config = dict(
    num_attention_heads=2,
    hidden_act='reglu',
    norm='rmsnorm',
    norm_eps=1e-06,
    init='trunc',
    lr_mult_o=4.0,
    beta1=0.93,
    lr_head=0.00737,
    schedule='wsd',
    batch_tokens=[8192, 16384, 24576],
    train_tokens=123000000,
    max_steps=8412,
    dataset='wikipedia_en',
)
Each number is 200 + 30 x the weight over its row's rms, rounded and kept within 0 to 999. Layers, rows and columns count from 0. The size before them is the row's rms in percent of the matrix's.

# down: layer 3 MLP down (transposed), 320x96, rms 0.47, rows 266-276, columns 0-95
# gate: layer 3 MLP gate, 320x96, rms 1.25, rows 267-277, columns 0-95
# up: layer 3 MLP up, 320x96, rms 1.45, rows 267-277, columns 0-95
down266,101,191,201,265,156,187,166,164,251,209,138,170,206,163,181,180,137,206,203,151,214,238,196,138,162,203,197,163,159,220,211,207,200,165,217,232,205,200,208,174,214,191,186,225,243,210,172,202,176,152,171,184,186,220,268,201,219,199,185,168,193,148,219,180,202,193,230,215,249,245,221,183,216,174,219,198,214,221,187,198,220,185,143,196,180,197,138,132,234,173,245,196,174,239,192,205,247
gate267,093,209,190,195,194,219,177,205,222,212,183,202,231,193,173,183,221,130,189,184,187,219,171,205,215,188,192,182,242,184,159,180,170,225,194,215,226,177,190,194,253,248,163,183,168,205,170,173,211,224,180,193,184,151,160,215,261,179,213,154,134,213,168,209,200,229,223,156,163,234,235,253,203,144,197,189,200,204,253,171,214,237,205,172,192,197,214,252,155,140,141,167,201,214,162,134,241
up267,097,181,191,235,222,276,160,164,227,234,209,236,210,202,186,181,145,175,215,221,227,180,215,250,195,180,250,233,209,207,184,169,231,209,222,201,230,235,200,210,218,186,156,151,226,228,160,179,140,186,194,205,206,168,178,211,280,189,210,210,174,157,185,228,194,177,191,236,181,222,236,204,150,181,213,198,198,197,253,214,209,269,246,216,195,165,172,237,160,163,154,184,188,254,175,198,182
down267,096,222,203,188,210,158,250,219,182,185,190,190,187,194,177,233,186,239,202,195,156,256,201,212,182,209,154,210,237,230,136,251,203,162,201,193,231,194,240,214,192,182,146,143,192,177,174,190,190,194,178,246,151,189,232,211,198,201,188,255,216,227,230,182,242,235,204,151,191,250,227,136,175,237,193,164,193,224,183,197,115,168,156,175,158,240,216,228,184,217,226,211,169,177,202,181,208
gate268,107,206,186,136,227,244,215,178,187,241,187,243,223,209,199,230,168,215,139,184,221,201,195,232,200,154,219,231,257,230,190,163,246,206,173,192,181,227,179,167,180,190,188,166,287,219,171,254,180,219,191,142,205,222,148,179,190,147,184,190,192,209,170,150,228,194,219,149,177,228,149,182,213,270,176,227,180,192,181,206,235,238,198,186,179,188,214,191,205,227,161,205,163,184,169,195,206
up268,097,214,200,215,179,190,178,240,206,197,189,144,220,220,208,185,230,193,245,183,131,175,193,168,212,257,193,195,168,191,207,225,171,173,207,195,219,228,172,282,182,127,168,188,135,184,170,181,236,204,115,205,163,178,238,188,237,241,140,226,224,202,201,213,197,193,181,191,159,184,236,247,188,170,228,193,185,218,195,190,210,189,205,227,237,219,175,141,175,201,262,168,205,195,210,190,211
down268,099,179,213,261,201,177,159,184,180,195,198,202,164,166,165,180,185,258,213,171,111,191,167,147,178,203,166,213,126,172,153,177,175,204,218,210,230,231,201,193,240,158,214,203,154,160,209,182,224,198,288,206,188,186,149,185,232,153,214,189,216,164,241,201,182,222,208,244,159,201,227,214,189,243,172,188,185,232,213,214,176,204,145,179,182,208,178,206,175,206,245,213,217,210,174,202,189
gate269,094,187,220,169,163,206,244,204,197,190,203,206,209,151,175,171,183,219,194,279,174,211,214,225,242,235,177,224,166,161,233,217,213,242,251,183,164,128,230,176,222,146,210,188,93,191,238,143,199,185,206,186,165,180,178,197,250,193,225,166,239,189,185,216,249,208,210,213,176,233,227,223,157,226,177,171,218,177,214,197,180,208,210,188,212,140,209,217,240,186,194,187,166,193,200,197,178
up269,111,214,204,191,165,176,195,237,202,189,261,215,185,143,197,197,195,231,172,265,231,185,196,226,226,212,167,162,173,178,228,215,183,237,249,169,183,160,233,157,219,177,234,206,132,201,241,231,180,156,206,127,148,105,184,184,223,214,225,213,200,159,178,209,197,211,231,228,199,225,206,207,186,195,145,171,200,165,269,199,192,216,234,213,187,211,218,229,232,185,184,186,179,232,199,190,192
down269,101,210,134,171,223,179,203,210,155,163,246,211,211,235,255,180,229,236,187,189,198,161,213,160,204,199,210,204,220,260,184,252,217,144,209,185,180,113,250,211,220,201,178,192,190,195,203,210,218,175,186,197,218,202,179,174,177,149,230,187,179,165,189,184,229,198,218,202,181,190,208,230,175,235,169,199,191,150,226,214,188,245,150,237,171,141,166,164,232,249,225,173,185,226,152,210,148
gate270,107,170,211,133,202,179,172,231,124,149,245,160,196,232,173,187,205,247,226,199,191,249,206,228,216,209,144,198,199,221,245,239,210,175,155,227,215,250,220,174,188,191,151,224,220,211,216,216,144,207,250,220,224,188,242,189,214,191,214,169,205,221,206,224,229,208,154,217,256,177,236,186,185,230,202,193,214,203,169,214,160,211,224,165,183,231,184,247,214,166,176,186,169,201,146,262,210
up270,103,165,247,241,175,174,160,170,132,181,222,200,189,207,155,199,234,189,234,235,173,197,226,223,202,186,166,207,172,225,241,187,232,235,213,247,220,267,203,174,176,187,190,169,210,212,176,171,176,223,193,200,179,207,205,213,232,198,159,189,181,189,200,243,199,182,186,254,173,233,239,187,195,245,216,152,173,150,223,185,203,238,192,194,154,191,256,213,261,142,249,215,207,178,169,261,165
down270,112,177,172,151,165,250,187,189,226,171,251,189,220,192,221,221,218,204,223,230,164,194,189,191,216,162,176,139,166,185,210,229,173,186,157,174,236,174,188,226,190,205,204,260,232,240,258,218,204,209,179,166,184,161,190,182,233,266,256,210,192,164,180,236,175,246,221,240,182,242,199,162,200,219,183,175,159,194,182,202,223,239,229,187,244,255,185,262,179,216,223,199,180,172,191,144,213
gate271,102,214,222,232,230,191,215,217,234,218,228,186,204,196,199,266,185,203,204,196,184,204,154,165,195,177,265,216,188,166,215,216,257,241,178,257,179,211,223,181,159,199,179,208,215,206,191,165,263,157,233,232,170,221,165,265,244,250,180,189,172,223,184,175,194,248,158,229,173,160,247,236,205,201,210,217,199,194,221,192,189,263,179,173,174,221,243,232,255,225,231,220,221,215,183,252,181
up271,095,204,171,130,228,202,236,170,166,157,201,227,205,224,188,210,230,169,193,181,194,183,213,201,179,184,223,239,204,199,158,227,192,186,203,183,226,207,159,192,192,120,210,172,185,272,227,198,184,239,202,177,273,177,255,253,254,193,173,171,224,214,220,217,214,281,246,196,167,200,207,203,208,282,168,176,207,164,191,202,226,185,210,213,198,215,189,230,173,186,192,183,171,236,181,221,152
down271,099,264,197,240,177,200,190,196,233,193,267,183,228,207,181,233,198,202,190,198,169,218,212,214,192,255,195,171,237,219,192,185,197,157,167,196,220,208,229,222,204,228,192,217,244,176,207,194,157,198,198,179,174,176,210,179,275,234,177,179,261,202,183,193,200,134,222,205,183,225,178,192,198,183,135,236,194,156,154,182,252,222,252,210,210,228,162,191,177,196,190,112,216,191,242,169,142
gate272,103,147,212,243,246,170,241,235,230,194,208,204,216,163,207,184,222,163,191,276,212,204,227,254,239,205,184,166,191,176,225,195,181,203,226,215,189,187,220,156,245,128,174,226,144,179,149,178,191,193,173,155,199,124,183,177,193,165,212,230,243,230,184,190,223,245,206,201,204,220,218,226,200,196,156,215,190,179,198,248,218,244,242,165,163,186,218,226,212,166,187,182,184,170,241,215,232
up272,095,226,179,181,147,183,180,182,189,220,172,212,219,274,207,227,230,227,182,198,270,223,190,162,137,220,214,202,209,213,214,213,180,176,179,218,186,166,250,168,146,232,179,156,207,177,132,173,152,201,181,265,226,206,188,159,173,238,235,205,190,207,152,223,152,204,215,203,183,190,212,153,196,170,178,220,155,169,184,195,177,204,139,207,237,248,149,192,215,219,170,224,217,217,196,212,220
down272,105,193,229,205,219,195,181,159,222,174,167,201,183,211,207,151,188,148,214,179,195,202,192,192,225,173,209,173,215,186,210,203,199,195,228,237,202,172,120,204,183,221,173,205,237,246,218,147,229,199,246,188,168,181,236,155,175,153,187,145,193,193,263,209,250,145,197,210,198,199,184,203,158,195,153,139,188,178,214,184,216,150,240,248,141,217,170,166,194,211,156,176,247,228,162,160,203
gate273,099,226,203,165,195,146,266,175,172,207,205,185,217,211,210,215,221,200,221,245,216,209,239,205,221,185,216,220,148,157,211,184,170,234,222,239,210,193,253,254,187,178,193,177,185,203,169,168,209,174,154,251,150,247,227,204,193,138,202,192,169,137,188,209,186,210,207,187,225,180,196,192,117,252,155,181,176,163,173,203,183,241,222,173,151,167,215,139,236,196,198,218,229,181,190,178,207
up273,099,251,198,245,205,153,287,152,209,200,206,160,224,183,218,187,233,237,171,234,199,221,251,196,190,243,200,211,168,204,192,181,175,212,202,260,201,205,267,255,196,170,172,206,175,181,164,167,210,189,167,188,174,182,220,198,198,146,211,223,192,174,221,153,202,190,216,183,210,177,211,193,154,203,181,185,169,199,174,236,171,246,178,199,110,186,237,137,220,161,167,197,220,206,205,210,231
down273,093,231,182,187,203,234,172,179,209,244,306,233,215,181,184,147,196,242,188,179,230,184,245,216,197,196,253,208,216,183,221,166,225,215,210,221,114,200,196,234,169,207,218,238,205,183,167,198,256,219,211,186,156,198,195,221,214,187,152,234,211,187,167,178,222,178,197,221,230,290,150,216,187,244,189,203,186,208,199,195,193,171,247,181,176,187,157,209,195,237,220,230,171,170,203,208,234
gate274,096,202,189,153,165,223,248,159,215,193,239,194,230,173,218,241,170,215,183,197,187,215,247,198,216,209,214,175,184,193,175,203,232,202,204,162,206,189,158,244,202,164,230,185,183,184,209,143,225,232,201,233,182,179,238,148,202,193,252,185,274,215,209,156,249,201,203,202,232,177,299,183,193,205,178,184,174,196,167,221,181,219,140,165,229,213,206,271,230,210,231,188,158,231,249,194,208
up274,094,195,233,230,167,197,216,270,192,229,201,164,190,198,219,201,209,233,206,199,196,227,238,218,163,229,224,199,200,255,229,176,282,174,265,159,213,191,230,212,180,219,236,198,224,169,146,189,231,212,188,220,174,225,160,180,204,170,280,179,247,224,260,171,178,199,238,209,194,213,171,184,218,153,201,206,218,173,218,236,221,198,208,218,206,164,111,222,198,213,224,229,214,240,223,201,195
down274,103,165,219,225,218,206,189,268,226,158,236,198,243,231,168,179,213,172,223,210,206,184,130,168,241,188,195,173,213,201,203,191,164,211,188,231,217,188,174,162,225,157,187,180,197,252,185,182,155,189,172,175,193,230,189,244,185,223,154,180,217,135,198,201,175,239,166,179,182,203,200,200,187,181,230,222,197,274,188,168,228,162,164,226,159,164,196,123,257,226,204,157,228,201,167,233,191
gate275,087,213,225,198,252,220,199,176,206,209,175,180,152,212,197,180,263,187,164,201,156,170,199,220,207,245,191,170,167,175,204,222,229,202,196,150,170,196,215,144,194,215,313,215,193,201,174,231,198,148,177,230,193,205,229,253,249,243,205,197,155,256,203,168,179,186,199,146,215,141,200,224,175,217,221,211,163,163,187,169,180,197,162,182,219,181,208,162,176,192,166,229,221,182,190,243,207
up275,086,207,238,212,220,215,201,202,222,219,171,174,149,225,177,175,256,197,185,194,168,169,207,221,213,231,198,167,151,182,184,220,222,210,200,167,164,187,217,158,188,223,308,222,160,199,195,234,225,161,186,250,210,202,210,274,227,233,189,199,179,272,209,175,195,196,200,141,229,158,194,241,184,242,219,222,184,162,199,159,184,184,166,182,247,178,202,152,184,194,146,218,229,190,195,226,190
down275,081,187,201,180,136,230,221,183,141,191,230,171,205,179,221,184,175,169,226,211,197,237,203,203,245,242,236,148,199,203,211,218,157,196,212,165,118,195,169,179,229,219,286,164,182,197,181,150,216,211,183,181,220,200,238,244,233,177,202,238,164,222,181,218,254,220,207,164,206,179,193,230,195,148,195,220,142,181,222,181,253,179,201,170,163,186,188,210,194,171,186,201,208,200,162,254,242
gate276,121,228,225,219,202,168,188,217,190,232,182,199,200,177,206,182,186,199,170,180,162,227,212,245,194,268,192,218,175,188,215,207,194,181,154,243,228,235,177,209,219,204,220,150,212,156,192,181,249,175,98,159,214,200,211,229,174,235,138,205,172,189,173,256,249,187,185,199,144,196,241,238,193,220,240,182,195,199,173,195,193,175,197,243,218,200,205,175,274,216,232,165,207,176,258,218,234
up276,143,174,173,193,203,227,215,185,198,158,202,205,214,194,198,218,213,170,224,208,234,169,169,165,186,127,211,199,215,199,166,183,191,237,241,133,186,183,198,204,176,209,166,263,166,250,201,197,145,241,300,224,191,209,190,180,225,160,263,204,216,194,233,156,179,227,237,182,256,208,153,174,235,195,176,201,202,210,226,194,191,236,200,163,181,191,189,230,132,197,173,226,205,224,168,184,163
down276,096,222,215,199,213,172,198,177,220,163,171,227,159,173,222,177,176,213,189,185,200,223,169,276,221,143,208,226,117,173,190,184,231,256,162,202,210,179,259,224,162,192,244,244,209,217,179,204,211,193,188,262,184,191,207,251,190,213,222,153,240,230,175,190,180,200,207,174,197,226,247,226,181,235,218,201,249,229,155,180,168,220,181,258,176,178,216,210,232,255,187,214,228,194,240,222,177
gate277,098,182,219,193,202,188,236,190,233,193,233,171,238,261,163,224,209,179,188,217,188,139,216,178,243,229,229,199,180,199,186,195,165,181,225,228,158,184,169,220,205,209,177,248,206,206,192,157,246,169,179,186,217,209,168,292,153,206,193,222,210,223,216,267,132,227,210,202,223,197,187,178,167,193,207,195,237,213,193,182,190,218,246,218,212,194,245,148,192,238,139,233,224,241,246,149,226
up277,090,205,160,161,200,164,198,229,191,184,179,176,220,184,233,129,281,147,227,188,228,180,230,226,185,260,188,177,166,250,181,157,214,160,224,198,208,162,246,225,232,161,172,190,220,227,214,173,249,178,169,216,210,222,224,230,191,165,185,206,179,229,218,167,197,215,169,216,207,226,186,152,180,164,231,175,175,147,222,216,204,155,225,197,249,158,184,189,148,183,195,241,170,163,217,181,208